python train.py --n_head=12 --init_std_o=0.0 --seq_len=1024 --doc_mask=true --train_tokens=488800000 --steps=3730 --dataset="wikipedia_en"
Each number is 200 + 20 x the weight over its row's rms, rounded and kept within 0 to 999. Layers, rows and columns count from 0. The size before them is the row's rms in percent of the matrix's.

# layer 8 attention query, 384x384, rms 0.128, rows 214-264, columns 0-63
094,181,161,222,199,187,178,198,213,208,194,192,201,207,168,177,200,205,167,193,196,183,203,213,183,239,182,215,245,212,226,157,184,187,194,152,186,199,207,198,212,222,191,203,202,207,173,216,247,217,213,181,203,187,179,223,186,210,161,202,191,206,225,222,190
096,229,221,213,223,192,227,206,179,204,168,206,199,217,239,187,211,187,198,192,227,184,195,196,229,211,171,188,219,195,195,237,159,173,161,234,229,220,214,188,222,170,199,215,191,188,184,231,193,172,226,197,170,195,154,192,194,188,176,165,205,176,189,221,228
114,195,197,167,188,194,203,217,205,176,197,180,220,191,164,188,182,204,215,196,178,225,195,191,218,182,210,205,205,215,214,207,198,212,234,212,174,202,193,236,206,196,247,195,206,231,201,195,175,180,190,187,231,239,167,236,217,171,228,182,185,219,229,231,161
100,172,224,242,188,235,197,210,206,187,227,215,185,174,198,196,190,170,175,194,165,218,185,183,205,235,186,199,208,224,199,209,213,202,212,184,209,218,170,228,217,243,227,198,171,207,175,226,223,194,190,198,203,212,182,201,184,214,180,220,200,230,205,180,204
107,216,206,186,205,192,189,170,179,161,189,191,203,199,224,203,163,208,175,170,186,179,193,203,180,182,177,242,201,162,193,197,210,201,200,219,158,169,215,180,173,251,186,206,172,199,198,251,214,166,199,183,210,209,199,212,222,216,229,243,194,171,176,203,185
108,199,202,180,205,233,209,202,222,244,206,187,232,209,209,185,177,246,214,189,209,204,204,189,189,219,169,209,202,214,215,152,204,186,176,176,203,149,224,252,173,196,231,233,159,205,216,200,189,180,205,204,240,202,180,171,196,216,222,172,178,165,210,169,216
084,193,217,196,201,223,193,180,228,244,192,213,178,186,189,198,229,203,243,196,222,198,195,209,185,213,202,205,164,201,191,206,214,180,191,206,240,193,206,166,183,177,215,201,212,211,240,194,181,177,242,201,184,179,242,182,186,193,189,168,226,183,204,201,229
107,159,251,198,157,222,213,224,205,182,187,226,186,156,168,178,240,211,211,203,215,204,188,216,196,168,220,212,179,192,190,201,232,190,219,221,213,175,223,188,180,199,208,200,213,173,203,207,219,212,229,196,186,199,177,212,168,180,174,210,188,192,196,224,198
106,209,221,197,201,230,190,199,186,180,207,169,221,221,186,194,216,169,164,220,218,203,214,179,206,188,211,211,179,220,231,199,185,202,203,210,194,221,181,174,242,216,178,248,195,213,185,171,213,188,222,212,166,185,227,191,172,226,220,166,183,187,229,190,205
109,218,222,230,235,172,225,202,211,227,203,213,178,191,183,174,232,171,173,194,242,201,244,192,196,207,213,151,164,180,195,194,209,189,196,228,212,188,255,200,259,231,177,209,180,158,200,211,211,197,181,217,195,199,196,152,207,213,166,183,206,153,191,227,188
083,189,197,213,193,229,183,219,200,199,226,188,204,173,212,213,201,194,206,222,224,218,205,186,210,179,235,189,218,235,200,176,174,179,188,179,199,189,211,200,193,204,173,203,186,197,208,175,199,209,173,188,212,166,181,176,244,169,214,220,197,178,183,214,193
076,224,189,185,206,195,210,216,194,212,205,176,201,210,191,190,168,203,184,212,228,158,211,192,234,163,208,194,174,216,207,180,178,188,186,197,216,185,165,171,211,211,219,222,187,179,185,192,185,192,209,195,225,182,199,169,200,209,195,198,188,179,162,189,203
081,200,213,223,216,222,200,211,221,204,224,189,183,211,190,218,190,165,193,165,174,207,187,215,185,186,237,166,217,203,194,161,205,210,173,216,187,197,212,220,189,201,216,202,203,201,220,224,206,203,199,186,176,186,198,175,208,179,191,208,227,188,183,201,241
086,177,201,190,189,189,229,203,170,189,197,197,214,210,224,205,216,230,189,179,195,203,212,228,189,185,160,236,191,205,178,202,225,213,215,197,204,216,215,212,205,223,189,208,208,195,209,213,213,205,229,205,164,211,211,189,233,204,177,204,220,199,203,167,197
084,201,203,216,186,209,179,195,176,227,172,232,206,172,189,163,198,171,213,184,200,211,226,186,212,197,253,156,197,212,205,170,199,210,210,242,192,187,220,201,195,188,244,199,171,172,211,217,213,170,223,211,206,203,170,171,179,188,186,203,182,230,166,219,234
103,224,193,195,212,187,207,206,190,200,156,191,184,204,203,184,221,187,192,230,195,249,193,192,203,192,197,198,197,193,213,220,159,192,201,208,215,191,197,178,199,201,222,180,197,208,182,188,209,146,193,205,227,216,172,188,218,182,246,224,222,224,193,205,182
114,199,209,196,220,182,215,198,227,211,203,222,185,207,203,227,199,208,210,231,230,226,191,208,202,206,209,215,204,203,197,246,226,191,169,191,205,210,226,195,199,207,182,208,196,207,180,198,223,205,188,232,185,180,186,198,205,216,184,176,212,181,223,222,175
103,213,200,199,181,180,184,235,211,174,221,176,197,204,162,211,218,185,170,181,182,194,170,218,202,158,210,197,213,193,214,211,245,169,226,220,215,236,187,172,194,208,208,208,191,256,191,217,176,207,218,196,202,162,191,201,215,230,232,222,208,198,190,166,192
100,204,228,179,189,222,197,181,170,210,196,216,189,220,235,211,220,214,210,183,152,238,240,204,203,191,202,229,191,176,152,214,218,177,186,190,186,242,193,167,188,155,224,196,227,212,214,205,166,191,188,222,171,224,171,207,205,173,211,177,214,201,217,174,187
121,198,189,175,220,209,224,233,234,181,189,209,188,190,215,192,216,193,185,181,203,178,196,173,178,198,200,190,218,194,199,236,180,219,194,200,208,173,242,189,232,214,173,214,192,214,184,215,189,218,170,220,163,193,177,195,190,251,213,188,207,186,234,213,216
109,217,191,185,217,217,198,188,218,201,180,223,237,168,167,179,169,158,191,185,233,218,164,195,198,218,237,217,204,191,219,204,202,210,214,166,231,200,182,191,199,211,183,219,177,186,218,213,191,213,222,224,199,214,207,216,205,242,208,184,217,171,227,193,221
113,212,197,219,205,202,245,197,171,215,177,157,191,176,204,158,174,186,220,179,202,169,203,179,197,208,186,183,177,209,178,205,155,201,164,200,239,189,220,195,209,183,229,149,152,190,146,229,176,191,211,239,200,218,219,195,216,185,186,207,215,223,214,168,214
105,219,185,204,199,184,228,218,220,210,180,239,208,194,189,220,214,219,246,203,216,235,207,215,167,204,202,213,180,223,201,212,221,212,198,171,206,222,176,191,173,186,173,218,185,211,206,223,192,164,193,207,176,230,206,198,200,224,138,195,196,166,213,195,198
103,233,221,202,212,191,184,191,193,199,208,176,215,193,212,207,201,181,178,194,195,166,215,192,196,226,221,218,218,224,168,137,202,208,190,198,172,177,207,212,222,211,212,212,169,164,201,204,194,187,170,150,226,206,211,187,181,228,157,225,179,179,193,206,213
104,189,178,163,211,189,218,227,217,199,191,207,216,208,211,232,209,205,204,214,197,193,189,192,213,220,197,253,198,245,203,201,189,213,180,223,214,207,229,200,202,209,220,210,222,245,186,207,235,178,175,212,200,155,207,206,216,200,219,189,191,202,222,226,199
107,206,205,197,188,196,189,173,207,213,192,207,208,189,206,225,192,214,178,217,180,180,207,203,185,203,170,210,193,216,164,221,196,202,209,184,199,179,172,211,179,192,222,191,200,233,185,197,193,187,205,207,196,215,216,265,192,168,236,217,225,225,199,230,212
075,171,193,168,165,175,208,203,225,193,171,191,206,207,203,183,180,197,176,223,223,207,190,188,242,189,214,209,225,187,233,224,224,200,190,207,214,229,183,214,205,201,203,216,233,166,194,202,214,207,226,209,209,202,221,189,192,203,199,181,235,219,193,216,177
075,205,169,200,196,193,216,195,184,199,192,201,206,215,217,176,165,217,167,237,230,192,194,219,188,203,174,228,186,200,208,221,219,199,195,216,207,208,191,197,219,197,202,209,197,208,152,197,168,172,222,280,193,223,212,222,201,213,208,209,199,220,196,173,176
082,198,206,217,202,215,188,199,149,211,162,219,175,206,238,201,188,200,174,207,206,207,238,207,249,210,193,172,239,206,209,192,195,209,186,197,208,170,169,150,226,214,193,167,201,181,166,172,211,196,206,199,198,215,212,215,212,203,206,217,191,203,206,209,174
085,200,199,231,203,202,206,240,195,168,202,156,217,190,210,201,233,223,176,190,201,154,169,199,232,167,190,197,212,232,205,224,210,182,205,193,178,218,197,213,199,209,192,210,209,181,194,203,175,216,193,199,150,180,219,185,185,167,229,194,196,149,209,196,198
099,203,177,216,199,204,182,204,218,201,188,217,212,198,221,183,172,190,180,182,202,176,212,211,235,195,181,184,194,196,197,206,196,188,232,190,206,157,151,178,174,199,156,189,183,209,195,199,190,234,178,198,209,206,202,218,202,190,169,215,169,188,150,199,194
120,209,184,187,218,188,203,201,218,202,211,246,205,198,201,189,206,209,223,184,247,209,223,175,172,206,186,230,187,206,172,222,210,241,197,219,210,185,216,210,184,218,184,210,196,179,192,175,211,184,214,191,180,196,176,222,188,201,179,205,195,206,208,195,182
121,175,192,221,219,189,203,213,213,210,232,196,200,225,208,201,144,232,152,189,188,195,223,184,187,182,156,199,223,172,189,197,221,161,225,206,168,214,203,194,186,192,194,198,201,174,186,216,175,221,170,156,226,203,197,207,203,206,207,201,195,178,201,197,210
110,180,177,168,195,218,201,189,221,226,235,195,215,192,189,182,213,143,225,160,208,199,190,237,209,195,225,158,194,196,197,181,186,182,195,197,207,214,185,179,193,206,200,162,219,201,201,226,199,177,177,157,212,239,219,197,198,181,167,213,208,206,160,221,203
117,218,171,207,203,191,200,210,206,194,223,190,212,132,201,147,196,148,191,167,249,202,172,232,215,189,181,212,227,221,213,214,203,200,201,223,230,179,170,211,199,240,172,231,219,197,216,218,223,222,203,179,178,240,191,188,207,203,172,204,185,211,203,200,226
110,215,226,232,203,208,191,211,188,210,211,213,189,205,206,219,142,210,182,236,158,214,190,191,190,215,219,211,198,194,204,192,249,206,214,182,179,224,195,211,176,203,180,220,223,191,170,216,207,207,220,192,196,172,196,191,214,182,186,190,208,176,200,214,211
116,165,226,168,184,178,194,236,186,180,213,201,199,188,190,229,177,177,179,202,141,226,230,228,208,179,174,256,185,222,198,209,217,202,222,198,169,208,173,159,190,196,194,236,218,227,179,220,215,188,197,188,209,206,187,195,215,207,202,232,193,199,225,197,210
107,200,200,169,192,220,202,208,179,213,200,178,177,166,192,193,208,220,218,205,192,192,186,190,178,213,184,191,217,164,207,202,194,207,193,197,201,180,218,200,201,192,221,203,221,186,191,185,204,221,184,172,177,217,187,203,190,188,191,200,190,206,183,184,225
087,174,203,238,214,215,187,201,177,203,215,222,191,201,192,226,211,206,194,219,206,200,209,208,220,220,207,205,182,203,215,177,200,194,240,212,219,212,201,227,197,206,193,195,202,170,192,192,193,189,181,223,212,182,220,231,175,209,194,210,182,199,178,204,195
114,193,206,201,200,214,158,177,191,230,247,209,200,198,185,231,225,193,156,225,197,192,183,213,196,207,199,155,188,189,209,184,241,157,218,176,212,189,200,193,198,161,174,199,200,178,197,195,183,195,188,177,182,201,202,218,146,201,167,239,184,209,212,198,202
097,192,181,178,194,205,235,215,213,221,215,212,210,162,169,173,246,199,224,215,221,197,196,188,165,192,208,196,163,201,175,212,249,189,193,210,238,199,164,183,194,183,201,209,216,204,202,207,201,198,215,219,193,179,193,216,172,191,182,182,225,184,211,164,196
106,257,176,187,204,237,163,196,198,212,188,199,207,222,208,209,242,208,193,178,199,240,200,199,209,218,197,195,188,179,183,227,194,218,204,158,215,225,209,190,202,205,221,167,163,197,177,189,228,219,224,194,176,246,205,196,178,199,188,208,172,206,186,200,183
088,197,208,186,184,191,199,200,199,187,161,237,230,177,215,212,191,186,245,168,195,172,218,203,180,184,222,180,182,212,193,201,224,233,187,216,227,225,166,204,181,181,208,171,220,191,193,216,195,191,213,150,231,201,176,188,167,188,163,193,202,167,209,242,189
089,183,182,189,197,200,193,200,175,192,194,209,226,177,234,211,203,185,209,150,219,186,186,170,197,197,210,182,188,208,168,168,232,232,186,188,183,191,170,231,201,175,205,212,200,212,200,218,208,169,195,170,192,219,174,197,211,218,173,211,170,183,182,238,181
107,163,228,195,192,195,207,205,193,189,206,196,210,197,185,213,199,187,206,191,184,190,214,198,195,218,202,234,165,183,241,194,225,215,208,199,184,185,218,206,172,196,189,197,244,204,211,196,168,202,162,201,163,217,224,208,230,171,256,223,212,228,162,197,203
098,173,192,200,172,200,207,219,182,195,205,205,179,200,189,177,187,203,189,168,213,199,197,223,205,210,222,229,192,203,173,175,210,188,216,179,190,205,228,195,168,227,222,205,231,167,188,161,150,199,216,224,226,215,200,213,235,207,196,219,181,212,186,161,224
114,184,223,205,195,213,205,225,216,173,204,200,209,179,204,200,185,203,214,184,207,172,167,182,216,185,192,185,161,174,205,182,187,197,212,236,197,202,230,200,183,203,188,174,220,207,189,162,158,218,204,199,177,226,248,156,217,191,214,180,193,190,196,167,237
105,179,187,217,199,148,188,186,221,166,191,180,234,206,224,193,211,197,207,248,164,199,210,251,198,204,212,190,202,233,236,218,181,201,203,193,186,198,195,233,179,190,176,193,222,152,190,177,232,190,194,205,208,213,203,217,186,190,168,172,178,179,207,228,190
116,220,203,236,223,167,168,157,186,209,211,173,202,207,199,190,225,191,235,233,215,210,187,171,240,212,205,181,227,240,234,232,180,209,193,172,205,184,182,230,207,201,204,215,193,188,194,209,228,210,197,211,194,207,223,232,183,171,187,182,207,193,187,219,200
132,188,196,180,202,213,197,208,230,193,239,217,208,186,189,215,173,181,187,218,158,189,183,212,195,182,207,196,190,208,229,210,223,202,232,209,169,213,194,155,166,189,196,219,198,219,189,187,171,203,191,216,205,197,200,170,209,194,246,195,208,224,214,201,216
101,195,204,230,176,203,169,218,216,202,184,214,184,190,201,171,221,180,217,206,243,212,221,175,195,207,212,211,222,162,198,240,206,189,204,225,229,202,242,202,191,201,181,226,198,217,230,201,174,181,217,172,203,222,199,180,197,234,201,172,193,240,192,183,216